python train.py --n_layer=12 --d_model=640 --n_head=8 --n_kv_head=8 --head_dim=64 --d_mlp=2560 --vocab_size=32768 --activation="swiglu" --norm="rmsnorm" --norm_place="pre" --norm_eps=1e-06 --positions="rope" --rope_base=10000.0 --rope_fraction=0.25 --qk_norm=false --attn_scale=0.125 --bias="none" --tie_embeddings=false --parallel_block=false --extras=["capped logits"] --init="normal" --init_std_qkv=0.0343 --init_std_o=0.0 --init_std_up=0.0343 --init_std_down=0.0 --optimizer="soap_variant" --lr=0.00138 --lr_mult_qkv=0.7 --beta1=0.95 --beta2=0.98 --lr_head=0.00833 --grad_clip=0.5 --warmup_steps=200 --schedule="wsd" --decay_fraction=1.0 --decay_shape="linear" --final_lr_fraction=0.0 --batch_tokens=262144 --seq_len=768 --doc_mask=true --train_tokens=765500000 --steps=2921 --dataset="wikipedia_en"
Each number is 500 + 50 x the weight over its row's rms, rounded and kept within 0 to 999. Layers, rows and columns count from 0. Numbers have three digits each. The size before them is the row's rms in percent of the matrix's.

# gate: layer 7 MLP gate, 2560x640, rms 0.0433, rows 1648-1702, columns 80-159
# up: layer 7 MLP up, 2560x640, rms 0.044, rows 1648-1701, columns 80-159
# down: layer 7 MLP down (transposed), 2560x640, rms 0.0332, rows 1648-1701, columns 80-159
gate1648 101:618502539463512510551472457502582514510556582430607490606462469503534581524509492504553512547510521468471501550544493504534566500386426449484567554478588437506496456565484538418485514461503502564545562489581534492546472437424475539531515465
up1648 103:553571535457588515616424509442491538528509434455587480610487532580477512440567478497484406607449457555492506467556503522446474457479489510522540457424509473557532477546490461520487505516372534567470464412526548546525499430423457424410530489
down1648 100:442571522642500429425511481484506494479536501522555448405513505526500523466490471551518494535481505437435516602481494504473495497501511514505524384438401484595467481486580518403516528455543510502490586506440493509569514482596460514385491445
gate1649 094:490548441539560525509528481513430509510394486507487500472502521574477547533505512501533577453515515508439471504465508552621492448413381470495496536493509520477439501488451511491544592511491536423540457566484540463493485521497476444507505437
up1649 095:558485497572513446565481515475487513535541535486482457522452532493426534501445487507536560551409479536517484468470523493467463556550565572474503514483462593491493532585614513537589541421487505428560463468516559450487524475513565553512532551
down1649 099:501579448503542501464633481498469483539456523534514492525479428523557519525457460602471487417402552545481550573508476464483514509546399531505455636544444396514494523503505470383567560493612498485543500552480516490491459488494448494451464407
gate1650 105:549438547562558532511554469526527470475511515507440464459513450511520539488533480481473588502533523500422533424549465561520503546431492551445592493468582540474457467519436398504507521564484524580528531558467513557482470534497491487490486504
up1650 099:512509496509467503577455439498510522447446533508595430515500505549533497529509459467519502573529524560465537607629553597524496458514538503580441423425510538514469576502471444527475466501487452485346540493499511544514488491489476466436523478
down1650 100:547632557473477563486553460478437571485494502410527555487550567574519483521427431565513558460441526462514428511521578470502487459434530554539554498519552567482572508414543511487502378441497509518459432513468487525437555459564454501491440465
gate1651 102:458533505514486454442562437422470579537524529550543374522513483466479548515530580538441525534569408480553534544455458487414451495514530517473492415529467476562546564478551490569548479511528539522493384504541420506511526542556512435541496596
up1651 097:558455476447502534424557490490407479470552395431527471551527558555468501520481509467519407468514558471510523465484508446562428505483511449449474470539421510524488490392453468517465547552500500444530469458543512482456471415348525577551457425
down1651 101:458450476524523566478501576512455537460510480511448500498459535539523455422544451535480440522484536566520477491509493492452497592452382490437570515551427565598539548547584378557437488456596422449502467453487524443501521567453450530482426427
gate1652 101:566516551557500510431468548538488525460544467470488517510518487529431482471499402536427447560552428465542436528395395524623493447339492499533435476525537584569492499493576487471388502573584385497496568444496449509471594547546539471495491490
up1652 104:503511530435559461467489548488452507422450577607473473510557519520448420462574545465486530508457408467543460523431539391484469499398489451522524455554525491516512505453478552546600536567498539516602448419474489467529453481459512564548534473
down1652 100:516530518439536523475438329448519550444477533540433496574566468525526430477470449412520565538550442496480484491524581507478441479494492491502472486501517484488528550490557505556500475498586533448488454511536469466517511554396560523566497474
gate1653 098:537405453425488452499398542531530533436522487546500503564515447559471528505545477490497476451383565494442506523544512440431447496423460506512513523467445489473500506644489532544535459531627481546493414485554440544416496426409397506523496483
up1653 099:440502472448469456523516496536447494474459504488498579515546559555583529497510500537508453462530525469490499422423498548543590510494449460530474477531403428543550549499499540417561484469472460457387533570568511555506490572498522529559462643
down1653 099:582502474557471419527445443523555416500467447528595546454494558489372393551531479488482540491424512470519436546486528577445465466500479497486443492470475481601505509440524393612525550474422386591502562477436521447383480523445552475478489456
gate1654 097:453446464470515526459556418523568457516547510508420519580507556415636536538498555501419445476365520509549431603505409492492504475511497494542410403426583526502409542452513508545486524539484513494499512546358532417417467593514491536546556530
up1654 099:439547578484608533449480494440460589521447470580433456543513524496500444510434474547541608594429569404419572471581549470500498653520510452563515558537478530469517528507496525567518630487569543416516563544484509513552558504435476461464511530
down1654 096:559488567482478532566429519517582525510432654568429495503498475510486414516495596537493521424503405638464525401448526548477468467524409567449526631491503531556555453480499477489545527546505551527508465462486557499597533489464500510414449430
gate1655 095:518500503508561524546399485460477492565539588531474481562532455462497586489571552562536470461469515520523489403418493585495576437505499465646567461576474437406489508506550474436411460581541546547602483503536521439424460484409453404550465592
up1655 097:578469561469584474464473544510518513564492434538447446486432438563536487566423495559480440510498460532517518460455514443585560522499489499504513440608464470505435483461432505555465404444481512525508473525506458483499507559527487492560526566
down1655 099:454480561566532550556481466532548538528523572457490464568486520563568491502536500488539502485497539472534412511508405524470518444508542483362393534528535557510501448481537470573551526566389494525502508404532478495612495564476469535429527531
gate1656 099:481502603446548519481540527578508521524434417456472502398419469584472466528533467493468508357484520505551494465479460537543558531541523517527570557592531433491521561506509492462555505515533594460447520608472543524474568493407456504456513521
up1656 105:506490540517491511384450439444468494560429476506552468441508492592464460461551559451401488566539493574535550454535533544464528530513431458448560479565546550431541559476505472545501473445512476504446523448560457451491536531459500451492557447
down1656 102:449448478472412584525573495466545568571548461504480471516502656552489536422544535536449565506578491554528548431490477520419472503513459473437546506544622463507462529467603498501583537519452485482457494476573431537584507553544513486456467452
gate1657 105:437565530503525523533502566421480462472529484444530592513541498467558496481450489522533509538570515461576554541479419500494563493416519457486502498508520519536492446497519484464506505439491572526581481503484431445413537585530560497503515526
up1657 107:608477468521464494552468464520445459536458518466465511500491504578499447416427524551528468434471560524517464477591524559539561503586483579579557467470473477549504489418507479588409449434524483453516486489524459565506553526517497543555504502
down1657 090:479532485482428551430570535577481561511462448454442502550507476499576487591454574473460515462442418535486444479539469497499513471543544426549541507443457548435420579536520546415474471612503514437541562399456489538402484538497434507435399513
gate1658 092:444535426478450552436467510503596535547466582486438455569512510527422569568515591551516529638435547487450502527564414451455458515555517450463518439514519483545498579468503478494476452490457473598542503543526465416555509478509445405526532498
up1658 096:407520551510445373516512517680459448522465510493519477462545454450460517563464508492518539462475482426492444489553530487573429612423496550526499489460410553539434633535391454512437473565651542467516608517490483472575586601530522489469513521
down1658 098:477526441548430442521486445514507481580570569365562487541464539510551473506490485492502474435525489540413491603488550471458575579451491521435574496559523507564528582504520591500505453526569476546404458522508505583498551460528451454452548573
gate1659 102:518538483622426451511587421432440528514527512530533462487474384631455445488503461462440379446499493510437496427539572499516549435582565480571472493534522475409390424403531447524541509522555544522568516502480440472478481428540560654538474498
up1659 099:480574553448590568515512538549450543514603502466434445460451519453570428439469531472566457491532521585390509391619501416500510536518572476484434440471490452476446471461445460508537404480471488559457502479531481508519649522473498373510544561
down1659 101:416498438489603516560479441432667590489558480535507424541522492493433464495456557460460443560564471444461564462482490533458521475561464510556507466476428465539486554527429479578535434502496480491397436516448475588542434576483453520397460540
gate1660 104:499515448451527509539468476474601470523462450558619424407520471440503461409518445616535606556537428418537431513468531511546503484391466479524545502534456538482494520423472418436425417499478500483475519515442534515530474514439489497470558477
up1660 105:454535466496511525488483483469484524440550527481425534450463444534571471476486478477563507426543505461469484525503455462499561490506505579459453458402452482586508535560534486486439487490642449505445542500524598470473366624472527610527509443
down1660 101:540596590457542475554494523478532468467497573492511517452526524485519372481474617566522473575540487634561559465496486588484487483444528459505415478481462448515570506498427486489490440417433457559476463549543497539488488462381552494563537460
gate1661 101:416506511526450441487460470522457464456529543385451393557489542490450490561518439503454462523559481471525500487530571523588438516504574520574516426492498479509395435553501553569536531539483513429462626561487513506576407513473513570396635448
up1661 099:501475503490518430545591506462419521497437533515397448442395473506500485487513551493515581505509540547518444476542391433563562536510451484527475449543458478472568454487516481462553513479489470515509413506463482442527479515529498442502411466
down1661 097:432488472441406424551425431534529457525488467491549536548464503505453440583476442527562547474490451497453395481527489463498587519437526342532532513467581411482463531410519517523569534553543460586475503554536494438495557427465466506489534509
gate1662 099:480580491490442496404509465525571534503507468514553403466456518537478523418490441468465532529537534611421416479526570495415563581453479523542468465476558459541510456484492429465510455542534488579443377518513450494531478476466472487421542478
up1662 095:464440380526496503424493516421500500488516512536484476522473506468575429466503532561506562497581491605439505600558463523501424512494437562552493454579568557494504422481452559482633583490459464484420491516475510518596424601489411552494501466
down1662 098:428563500567546487231485563510441504501515516493592518511523502472448461589502500495535488402485462505565581519518488526392538455499560536554471450507467486481522512470577581570458538505534550552525543487479563620513549474504526579464560492
gate1663 104:555584550510524498507452528456487426443525561483516458499479395485399597491578510567468530504525457529538472489504611466529620550494478475484547456560502517418542564571455442515579445509459447530440530474551535539554459432479557566580502466
up1663 100:509568490521551433521510516535489518508404506493468513450525496463528551535567571488490509414464487512528475469504515386467544525432500539457447385444546503525562454599506443557487477494554476546459553499474525370611490489519445565555497525
down1663 100:513557444500474527390453468499644447413481524517487548533561475528407506483548452543445624410505587466553468512475516438568386479511440418565429501506459518434461497512545570422465538496523500445425522530552505522529529482543478519520530538
gate1664 099:523524603515473586545509476530449504524538457556501572498537475550471506500561524480482522531534491527471565487571502559504465524570463491507543410437429489504529484462523545484427500489489423594441440520453519425468605491485436513516477524
up1664 098:527436593551439532525551505486467439435576517501538370528523465465401546561455529576526538423490438485392527539495553445526534461592561467506485540586481478528496505549511594536554496437570549613523563470559498571433497507478464486472503472
down1664 100:490490431518513476516544587498471459506510493478450561580534542539481568518544556560468472507633576533507545422521640492517428624538493514548511481510611405582450482410524575409434532545474448481557510474480470502594471525483453482484481506
gate1665 095:513465498505496511485500538553516587646444434508544582484508509529521438471469487486408572522485608461446500530439509430456498461467491450484533522541507522450505573544456518457461542485434502490558542456542514444524534652525491541504556565
up1665 095:532428522538435525471544543630454466546490512478514496477492487557459454450561477506543478466476450328601582523499519515478511491511536445438496384514328566464596468606484504472568397517492435513514501473505528454572476635530575623518478432
down1665 099:523470466452537535456541523474537547565480486573602447409521489410537509449469563436447478437491476531436437532446434529467479515449526452467549559434456447551529436415470588504416595446499444497510527556532523501525476515563526449594480483
gate1666 101:452566534624488545473470474432529545349478392442454446493479418439462501604503513455579435424470548470494509497539506510514454552504605507456426470485480535459463493461509484488486501508516492500532511578535426517563458537535470505476497511
up1666 099:463460522467470476463511467453483438533506455515539397534452503484503461392482463490531540375413499426496491458522496512496509599532528397501466587438522523490539453524550487467480523516472411519486569470518546490532401493523476463527462618
down1666 095:543606554463487547476479492518524474397595489519471538447539422528501528504470473475430495585419445572558473587506435476574520451468453453483494538500508527546497506573518452550449467523463488536485477486401547497528566562479512499521495552
gate1667 102:520457415393511485533582522515493481511445452475526523512496471482533363441520449515524520488454459511552565490563509459443471567444473449508469528511486554550537478585567514534522546502540527455496477416440478517500393531455543398454514540
up1667 106:474443478551518460475526435431432560515525620466462513474480498471442549480515548536559529580483521604540467503451487513489439444517580566487459474532526537490470490517496435567595418504450617499529582451489452532474479418504494505448558474
down1667 107:511556536532492432540493474478547504576590517513496539533544379480568534501530521533468537594466424459533397490493535526479397455455567444570543492490516469500440472536534513444551590457522490647529441551532480539517516495452433481377541484
gate1668 096:575472534455496560507508503488610370490421482459424523470499552524446616485512479419538492431538471505472597481510455539509555514485489501473546501462481562472497525428436488503494580444474559466468371463495469529435490484446436454482543508
up1668 100:516529446497503532460532504525556472487538482556482493478506474488489492570490499549590562500530487457508435440524440429499430495496527520428414615444492517438509496540461531463441538480574436451512549389451469569438442538520598477646554488
down1668 099:522527532544530456469430528443566535456473404381470502542495589417548552577461491455510462561498557591487438469476450573536474497545473513389489518497453477453478500491432473571509474556453497548507487484489535442549569493404451432503483455
gate1669 109:497578426577590492557595462429524499495392389482549445501529558482459486537512511483480516536581519497551420482504483550487508536543573447465527567441532431517543506450502473493523533506516463480493472508551584517398453447423489494509505534
up1669 102:404523596511439483590512382533523443580495390537524498439453478514494552495472434485454570423518516546512494467498550501534474412581440558482524492518537566422464617482487492395481459435569485454506454571567437517403455525588488432529555532
down1669 102:462463601498518458516483510538473476467465456547517478551496486535495484424481480487438433454512513484486511502477458479518431432485509480496529542516455478511527460536435450512482604427548477406522482410540481439537549523513505392573509525
gate1670 103:519436440539483535534498446439546532475414403601483470553549532533566570462456505565487482426478527533411506444468499464496414495448486495528500463489459607544480475466496415493477428439436446550552435489525474472416480569467530497542565466
up1670 104:498508487429475402475465537468484492489620496480479492449511457493421481441563477545497536460546548508539493528607524511462502596472504497519530535558559519593451444433527511407502577432567486511485512459542487406482544472413500359501471515
down1670 100:548641473412595503558551476601458480551457478503594489603529530466491467589328538498536552507503574452452465514457541573561424516436578478581480532597404500481511447467542514532519600451512548569468497542487512543573437459465479422517478526
gate1671 099:579551541564538514461526543482541583516562458408521456442459552441415521387495472538369496461529468570524536441538587482471510541417463553477527484490550380476506529564560541470538520469480571470511403626491540437453606526533459473570418503
up1671 096:512506445488542493550555517478418531468432521498459475446520528453502522524511583522559533580490433498632432419476456582476521437531542521419491477447504450453501529568523483507572535517495465522502517528569470447475519503538468403533427445
down1671 101:509490515450531576505447534465503475441496511540523516465520516477539572377481519488527530398586577585462452535577559534512479549417484473508377438504529547462482400508618456517514418562443499408340432588457558448431464472532537573458413411
gate1672 104:500599450530501455486578412390419496532485527488535473435468454464531556493459552510584495633499470414494540447491535458505470479538513510473573433444517556502513531576489482474495536486464520449487456583425557420507592398521462584540501483
up1672 100:617544591509578495584472507536475582503374575568541465433418411524456475542439527459507520561506476502388543474494394525424523481527489485599525491538489550495519544509492538422578555375494508437531508534430555537553514383506508558519449493
down1672 105:544492556523522525548430451474486541494529432494498452389476533508448520477554485500533436614606540405539555468481528511519498508490431430480501532492479535546534538577629502530563510504504500516473470538573594450540493431451585435511472542
gate1673 099:524598527553499428487450482567471532457501474511521504532471541480447431410490517504486503600475539499497413469497431490505542521598562451441584501490532479473585517466466512499489538464537516578522511523513491458520510491445563495433568472
up1673 099:508514552470555408484477464390478596552478509404530474451540453511465512407499511539489500476527406457555551484526545484431436505492491531489504483581553443563516529548487559485482606435443538455457575515396528569448497495623588524555479497
down1673 102:408572561505599454519551502525484510457462435499468530362468543520518437519500533419515427471434398509510499449476530520539484547490513486498518406423551487437460489563380459459509578489489516439496520516428512448415506565545440451490456483
gate1674 102:538381558483475511459466494445470527481499542405531473509488456504498638527315479487524516432465472572494540502579533544494531513519550492492479483532520569435460428544524594629550453518567496492491527560483541396502535473556485558565581578
up1674 104:486559495568423468489481524535487431506572463453505521440358449475520498513522487581463528499510589548507502470576554471475481529494419387585434530510466593485543464515462484473561567468504542451506523474585474521552390509392481449427541480
down1674 099:453467441559514465368516466452533469563511548520417491519514582473496522494490498550384544556503483468411450489506476493505583530523408429438457588505475506470464532576456485481527447395536439491499514456475521503504489518491497507561522458
gate1675 102:536424407518433519484605424507497508650480562525470490458529518546533511476482518490542524531513537494435462485525530572560509581571536448617483471544436527483546477556442522494474543548578471508615506512453454506543490538477534534469475505
up1675 101:462513502565563503456481454501508593477483472455506524492528488599499529480529493624466472429489525513587539493447539393440468482484503512420443559484525523467562497587609599470516469444419566506442490488462601544475539503534551457461434394
down1675 096:495520590467462528496467470472409427512528480473487454526586460470502381560493474459516418498533543442521472513419534493559466480496522508533519521481586534500545484554449499419466599483483407495468515407564484464582491426427390529423523524
gate1676 100:513524608645490495497439462509455515510492450455416459545546512515593552481506462529472509453551573537428487579565567504546445537550493514470522529492492550473511520439484469514442472508427534511476521568581470471559482501545419474499487473
up1676 100:579571506561521490552476498550526501523507462455487461531542515509458545456484435574581509442466504501540486508498479511530465515519460531487442511435449457508534536585522454560456516605619493583519538567557551464497551470588476496590464429
down1676 101:532451514518513555543528447523498574485529503476568471494594595497442530525499499536523478520374533456528483450602489538387530502452439461434585533535414489422516491495511473487453580467539524476538549534502448521534580453460495513516491523
gate1677 103:476512437420547464470449436545417490492522485568486504526610516510614438489526519547513473598487494544387525543573463452537495513520480515553530547438489474531450582537472579576437461464516594503506364581529474585506576506469466517545506561
up1677 102:532461398509379584506513517593549497521525562533480572484495594405405466439552456426547499534429593470537465508509490577486623508571532504477594467528500409428459433474542446455520542548531450489450473486484449459450473483495470546527540492
down1677 101:485403549612572427451515489497578513431437504481540584386437515582512529564476453491473513432503509491486529610500493546506506523400454475497517497502503460440396474470505489400435469504469460453501540438504537458455566547528483553468476502
gate1678 099:558558564469481437464422436512520524498507477476469519488457538487509551555454496400553474461501466534592423464519611507471475469445394489573519521433528448431534408498562471506459499523410569501514525531502492471536525445405546541536431537
up1678 100:535483525524519400374364403489527475526465435492497548561437456522512494522514557507515582522446474504533380482411550399522559456502471593483527522543455484523452556505458478438396405514523467531548364435517493525459525574505542452449437501
down1678 098:567584456419440469556526463457465474486511523490447543509500487516535541467570580474506442495541451497543496524597536529418514422505407557518501494433470464446542444404489463589511489520480505535534397487599533507502503553503517555518490473
gate1679 102:476542446592590484485446533545548524513501582572484516467469461520523552500397482524573519494462560462367511541476508467421518509523477493520395542510410477483478494444509592440552558458465494545592522524500445528540455414517436488506471477
up1679 103:570566527522409505664447514519525495527584523443519533474450436539445514467443523466481560528404443551520538432501563512463466543538425447514569473548555487503542397553464538495496512552457475516455452486394533527501471499439507503594550558
down1679 098:501488470521397493507505363513488487478529514647458473503574483517502546439514464516514600573495524503506567424517530543494412475525453564526524453514411516434493495429420525546595466456460547480493551479401440488533500606454528523480558480
gate1680 096:522488425560511458461478544426578394484475606478479515586614431515567450488466501478459511504476510396402476488483475509521544420434429437435599507480540420393509471560493482502436522494571539492473570492421542497467547529500542547462555428
up1680 100:460492538509460480499502525495531451484462486561532552499503583506544506564452438487497472459441480532564484497480491545476495580483520483502567561499513498502456505556586436436586415483500503466488570553494597517473508518400646571497498527
down1680 099:483518486495452476512396507543494484547504429455493534494485468465604444466479565478551617546591513398555387491563544507587553503515519499358447479512409562572459555473463543514383463466585494482400526518571592522468516554537533490548508419
gate1681 100:518464528539519408527503421514449507537506434517517505546543494513523600540475455503430416570506453516527471550511483554450492508457522538458419505511425465464471478513549487543413543464493532576383544523488484448507502474499485460469552557
up1681 103:526463552646500538471523494452493559461507486557494462473467552462425498489543470479542449597412528517483537574537528571468435428403479565555447529444517582402506540540503469508427470544497569517474634517411441449515522571485394576496494528
down1681 101:507502488448491435426514480481569496491462457456522447496464502557410447502458565604494433490515563529511557493473530441571557555460544548467494532502476583579500472416433595559480489515467510540502497595467472491461599572439479504455496459
gate1682 097:523444542452386393504450410552539435487480517515549596477492557513561439442473480489517546538462572474528522524441551516478480530487522439475570419558497443501545518494564463572481524498430533483490517477507566568475554506556553573526472458
up1682 099:506451500533481550517455453484516536427513428578536554490571441521446392467528443436559440591468457515538469416488501508480385448502521533510485449468560484534517425430538410503545462457551449470458526503422476445462578442471527536414486465
down1682 096:517558412580624605397555469491488535601413553518418475545520461531500459574484481483451549481445510576547499504573495562567494416409446507474485536524533544494493578458491619517535384552449471522506525509433482445480492419466499618350611544
gate1683 101:508407528466447435430449465568485553497548456548615536491422454594455495479572457494449438375518523617483589446513457526558561508481513536416410441425496446492495471465483521495471478516479438530494336481600503584482585493577466435514637462
up1683 105:576496471462522527483471396532487491552597495462399532527560367486515459583453561534519437487538523462486494465576469466544558460498476546521501539489514553504553450473474581517520581494457538449555389542410426523468575600437448549608492406
down1683 101:456514427453577417591519575550526468564468505432475517454458458509450533496454530458569487459489527495495416510488505409556563495414510467538455516501477541508473399521453561495481553588539445516470432551461342471590579579602612479512501448
gate1684 098:435452600635509535496494445483514499516552583544530514484524525490523413469558458428489489525509527526509467493478516548534547443413512489488488506558439520635509535439509504578553458598553501437506429491449554471483500533530480551453508450
up1684 098:541550477589564534517489437567438445537629522517451469509458555453515560534400419478498502434373472435547472482565536481509554397493438458477454481514556459545486526486622443582614410495532555364394557575460503458458595429484446559477517478
down1684 100:523552615569468568561581600441516524489451509539482495562498523510401580586623404475533514477618607513452583453504482485396475483504552445465489479515494460560495451545494458446575469456584469467425516497534496528493489525521496506542516403
gate1685 105:489563501351543525438454588486497444543533594500530479445515506541495633514400442446434476480433448446484492469506526595529541482478537481555557527414514524536618516495441500464443443503609483543470587524522490428478520545430565559440508535
up1685 101:493542476512484526455538523577484568524549573517527435425655455542417491492529546433387585476436479439445434486567519565549620583506411405445489578604582504541506495502486524538526520607538498419478471541568560540496538486527526414413486478
down1685 103:480481554554547526428476465468493478467498474493527596407597384515531400498605550467498509451496468478459469552464484507503501538569488513521571503558463498439527472488538420512482420439528500624571556482467497482480577519488604434524560493
gate1686 096:504574457554453360586461469444377449425499500478551426456521493517594528543541496534507509520491489447504504495450421426443527569489512473517512605519428424607407608480501503582491384543494435542517438507551565461548552512518479532415468547
up1686 098:486554579481450485503448495515559547502522544583548603513568530546467419467560492604504428556537456515557450618389463532465569545588369487402530480459513418532493517564485541536584453521457547457475489509551420474508571561516508453566477543
down1686 099:576524552550487583480527519483430466488457483519509476485504495420496508499542490436515515504544543556524534521506452453332554464563509567649422479542520458430414408459535480574502396489514549447564476520532472473523513556455434577405607501
gate1687 101:538458485464441503488500518470479542512541503508470572511601472556508441471595535562416443537523516607519465509609505539458442531588484585520584464491437508492447537559559527458513554478411456449475513517483494487497462560427480494462482479
up1687 100:488520545468419416463506473490472474454479530480526533476540571462460412571496400500508491493453515573512488445571469401459531522475454492545542536583531517562497523429489488537480500566541503425534575410524433559494491532492408544482556456
down1687 099:463573554460427502471505609520468533448480463590493505505427572430510481536431484462535535612513562510511457617480485485550410521489480410475479639586424546527521498538568417474445420418468524523502480524547399567503512516438519533530479478
gate1688 102:489480573585557468486413515526518557497384503487473417498386609552394447513425437453519542537523622427509498513472561461509501530503495509623504398495488495538503470591468431548556421528462592523465617485582502543531489429503520422468444496
up1688 100:549558537525480513548576478551397439496491461487547525498518475444542499504524526424450502461590470623544477525606465408455487526503513434459518492524472546601559441494418515586555511442533480472451555453565560523481604509502563495511486453
down1688 100:520489494456502536499514517520506544522472507538475475553588459411485511485520572516506484488497438422515487483405508508431471543565502581475460550477437484522585558429482482509577495411484536635428438612527426471509495551464499515425530565
gate1689 099:484531590467520556532422511432541489459577563428451481494492441504421513560569418503522494530547486550401484547490456591461492479477457524517496564541545541501463436503576564587520502522458524578534483498469437466516535446494488559486421444
up1689 095:452486456550458449484471433460514511442594446420495549574536478489448463454508400522510488513508442503502491622556556556513552451496439500432466476483485499504484532553494438502499481517532495421443548439511515451519498489481517540562463549
down1689 098:581430569476478465487487567509526499542488528523500557457561581541455367524551549518467505569467609534547482533496549420468459443527510490470542577491486444378489434484482531487530477438492473566535483594499509327589463450425518508510507536
gate1690 099:581502551576480500520507488495508403489504441601524428480577474506531548494536454493438466502497533531437516505456502559519584482489548452561471448519491501470539503478542444459544551512481468491464400474530458549517566475546461504472493441
up1690 097:425473535529571507458516588401541510464566543472489544526445626543496439517434478529519525534405610544467608576462527533532470538509479495474454563418540469485465500400468479528474524489563572479522376459522445509517506567447533473542459547
down1690 095:491555496500509431471597482513542461578412490476588524491557420453532502548565493496531485497566460479526541469427524478456480507484502571480615478525531555517429506455508471594511607490446489479582547474473502498468544510474511463471503518
gate1691 101:429567479460505463444473369506495491576483495388510529504548496550469539526502525451542446437517524546517484464504485523512488519486493494553546524461429533480594478515553489493563402522392435633506527460444548433469526474493440486425517554
up1691 102:440551467491557516579412560500520546515444528564523517447489418537484455509430529510502526546428470498520467474439445407490433434552502505555527526527542452449524459538560517443538395482536419469474523529487471424470474527432517484525447417
down1691 103:490490469565416476454522445507535512544509534529410471509524506491515527468529583460480480520469413453464490555506475518498545456548533509500487539479530539514511563392498579512514488567489446494548531512556542522464522487432495437524502469
gate1692 097:461545529538535521507519495530558422406500556494468478474550482592501480491514548485512506497524485473430457529541586544536444377509514447515485547484517514429667511490563531487486585549483454448633498508515511489446485475498448515564530512
up1692 103:487450413496477572641511529400541601466499522527444450509507501544512428525507480600580485468538417447576394519494502549495529494469494492561556538526485381340498453476588519599564516536540518437537516570475418498480493508448542430476489516
down1692 100:491477539564556443428571445492608533549532530504519533483498528532421551474561442439447435490494459513472579430545536374480449499439540523609468575484466604578533458516505590505480478417525502486524414503499544553525530472453536418561497462
gate1693 102:558516549555486468543521545489534495558473489507535517555469491496572456518635548514523559444466515502494551537499482469455399416414460469583663401462408491398489581536515562493556473458483449495455556457495534516473505535462452464427502514
up1693 102:493483481522506469492458421422396517434473484512533587492510405548417411573481570529473512544490535537517398541552483530382505470504507432501498512589441511567429407479463509476587507630537464553487580350524589459589506409586433523492496504
down1693 097:574487505519521435541522497480484547411493562455487457425482475463566476629514473521531504483521548569517496486593626403480430553478454505571414602493408488518466550478628454551577489553515589574473481486535460513538528493539486459656426543
gate1694 094:626491560428504496578433468460492491470543539516498434446543417452394477530437464446562419559475547510498474435509432514465580521475535456377439392495455500475555525546480532469557442472510495540523482478459553486514532535476526556404502524
up1694 099:415444533576539594512495523479461533478584417441429559519369478443464409531538505525530500571465563522533517522462513569522506637485483527448571498491497502548620427565528522443487536470404434512436529534478497446496443461517559500455527570
down1694 095:459463541528427568567532519538457471474592496423484568591510484488420409537422548505514535469594479534582535491488516467554478521547466550545489549503494558508512463444484570606488519399474394472496513488477436405475506528556536522513483544
gate1695 099:573536584458475542445560527463525470506591455483474502460553528500408446590619487546593498473499438543528459445459534557589512559467468452471466403500488526497516429583489550594523517473539566504562500426402386488436421520503518505442478576
up1695 094:515513555509510526509534590547541547586483501413575441492534546539448643509467551483491407545410511531536526535494441420578554436450514573463469497412511431419510513433484471540490452525523444452562412554483452477484453537484426508444560400
down1695 097:453489482350520402629470554530438575459570458469565483565518596454612418490440470435514505495523493480366537473502539436529494533491562528471560528474537527449512501501499524592487499529567490486456475475428572507543508501470540594469554400
gate1696 098:486470524386449448523530465504465476453483519499514615499472536533409529497531420553443576504588445544541537609556484514475523584464438426532436458407550528483579423533492541538439410509505493536530461549539477419438498531499431470416492444
up1696 100:424462550433540482502502605523447467574433501493434522491536544545417575486477524492524492480499441513501438449433487388554548528450549615492563462477583477471486510459523555470517520452470458415458474461601407524565446533473491491481522519
down1696 100:483449445559403567526455529441489580600533525508468471518592539501531556448476545509566481463556457391604619513550493503528510483541516397521459548554434509550542513521588624531440472559490462488470520495542446491480573488568525490479436485
gate1697 101:532491523568522428550551533384532483483466520491619555475464481535590553507466458562488496522465501540559399543548470443418421597543460473515533534487627540519471491441423540517622441412526576479490532509451543472466397509558506504611444581
up1697 103:529464475547462516477569479442467519463448393543447492482468461485498530538474442532525503464420526495503449523430468445424602442500503514398514532559585442497490420570435436458490493516437542485541576483476412528497479543515514590520476531
down1697 101:434594476392424437567520483382522412538464460470443420527540440509411538428531503442467480507580528517532451513486549541527474450417409394452501464568533574518488508497548539570611450467486536514387547465500473606595479537535540446488499422
gate1698 101:482515361505555432667456482541509481471529574443505384528464409486529528495419556446505529509521529494440446483418506427420450500625446583481579582578505382427504540480500532425429482513519540470552558501443464510483492457503536515542550514
up1698 098:512569477525535440446458526507504481572603439479576419501543514549491508560391414531518487462606489553479469471487408428535443519567510516525567523431521538497472560525530506474423351511510560535544520449539519444508477474516489526556522477
down1698 098:452438480526529425519552419555523453497480440538499523455487492467580531442481487413529480493396459577497474531496487553519514537517463528405443509512497580501439520507603506373566488414488507502521536507540502481451494552473490582470523507
gate1699 098:490514528403472577545469496465544455429494458523579404471500509565453503475533474538478541551517484468587526514411531532518412573516405540502588550481559515496532463501509466589519474452490551586445504569463493414547513398503448465591493499
up1699 103:506506523429577464486564506458466514528476485553476462511466521495464517416383481529563547446577510495541485472470411512451557445435532536483497346548504546507527543627501426479458457506494478435574392479460527532599511519530576477574367483
down1699 102:488527556512472490577426485531464542571541545494493519501519465471474415590577450437510489493523471485518454469453486543479468484528535513474508461543493469522423545406409464507484501512470476480509568549487421527522528482572638540536451448
gate1700 097:453603532561584488524564566502507544502505427456516433539519526603503505580508493513474495413533503493503539585437450439545470553411526595492404556511529475452412482457478561558553525413507426487448484528488529547488473484494485556507483513
up1700 099:496506581508466468525448434528441484457403505509545606384546547491466507586460478448547518496506486496532561435440488391533478518498437489430569480440478530505520568592505495518447364516478413558486465488407476511556515421551548499519491517
down1700 092:533485466468546546520596553489540465576428457467488462568532412532559470500530466434560468452407502613497507476481555476470525468461521430505523527545542485428458537490471489509474431528474533453469498579485467568412504465493539523456518564
gate1701 100:455518539468484472510407477510615513546434440515508490498501496481487506459504534429527518573503482449497420560415441527515538480511539361508474492538380493508432462364477486516454514450462502440493470508532502553490545495419548547536532518
up1701 100:505466423468431476494519514449483541528452567480522624497422471505450423502456434529482478617476480544483529444519488505485483435507426530465488536443535566489416486501478508468499454452531454470496489490471412424467441498480375575525439538
down1701 098:581559515490478516464520607532448548448557442498519513524477452481557495530537450500533533488436478458469535535584525491395459528448540499487537639489466501449611467495544440508484471500535608392471462499523474538524463482490519459531508507
gate1702 101:489468423475582443476459512537516529544579549507529461439462447599428470491449533513485543506468495519469528545548481485567439461558428484507496466523521518618529568588430595530538385417542573554463452426590479526577489505467419553493465468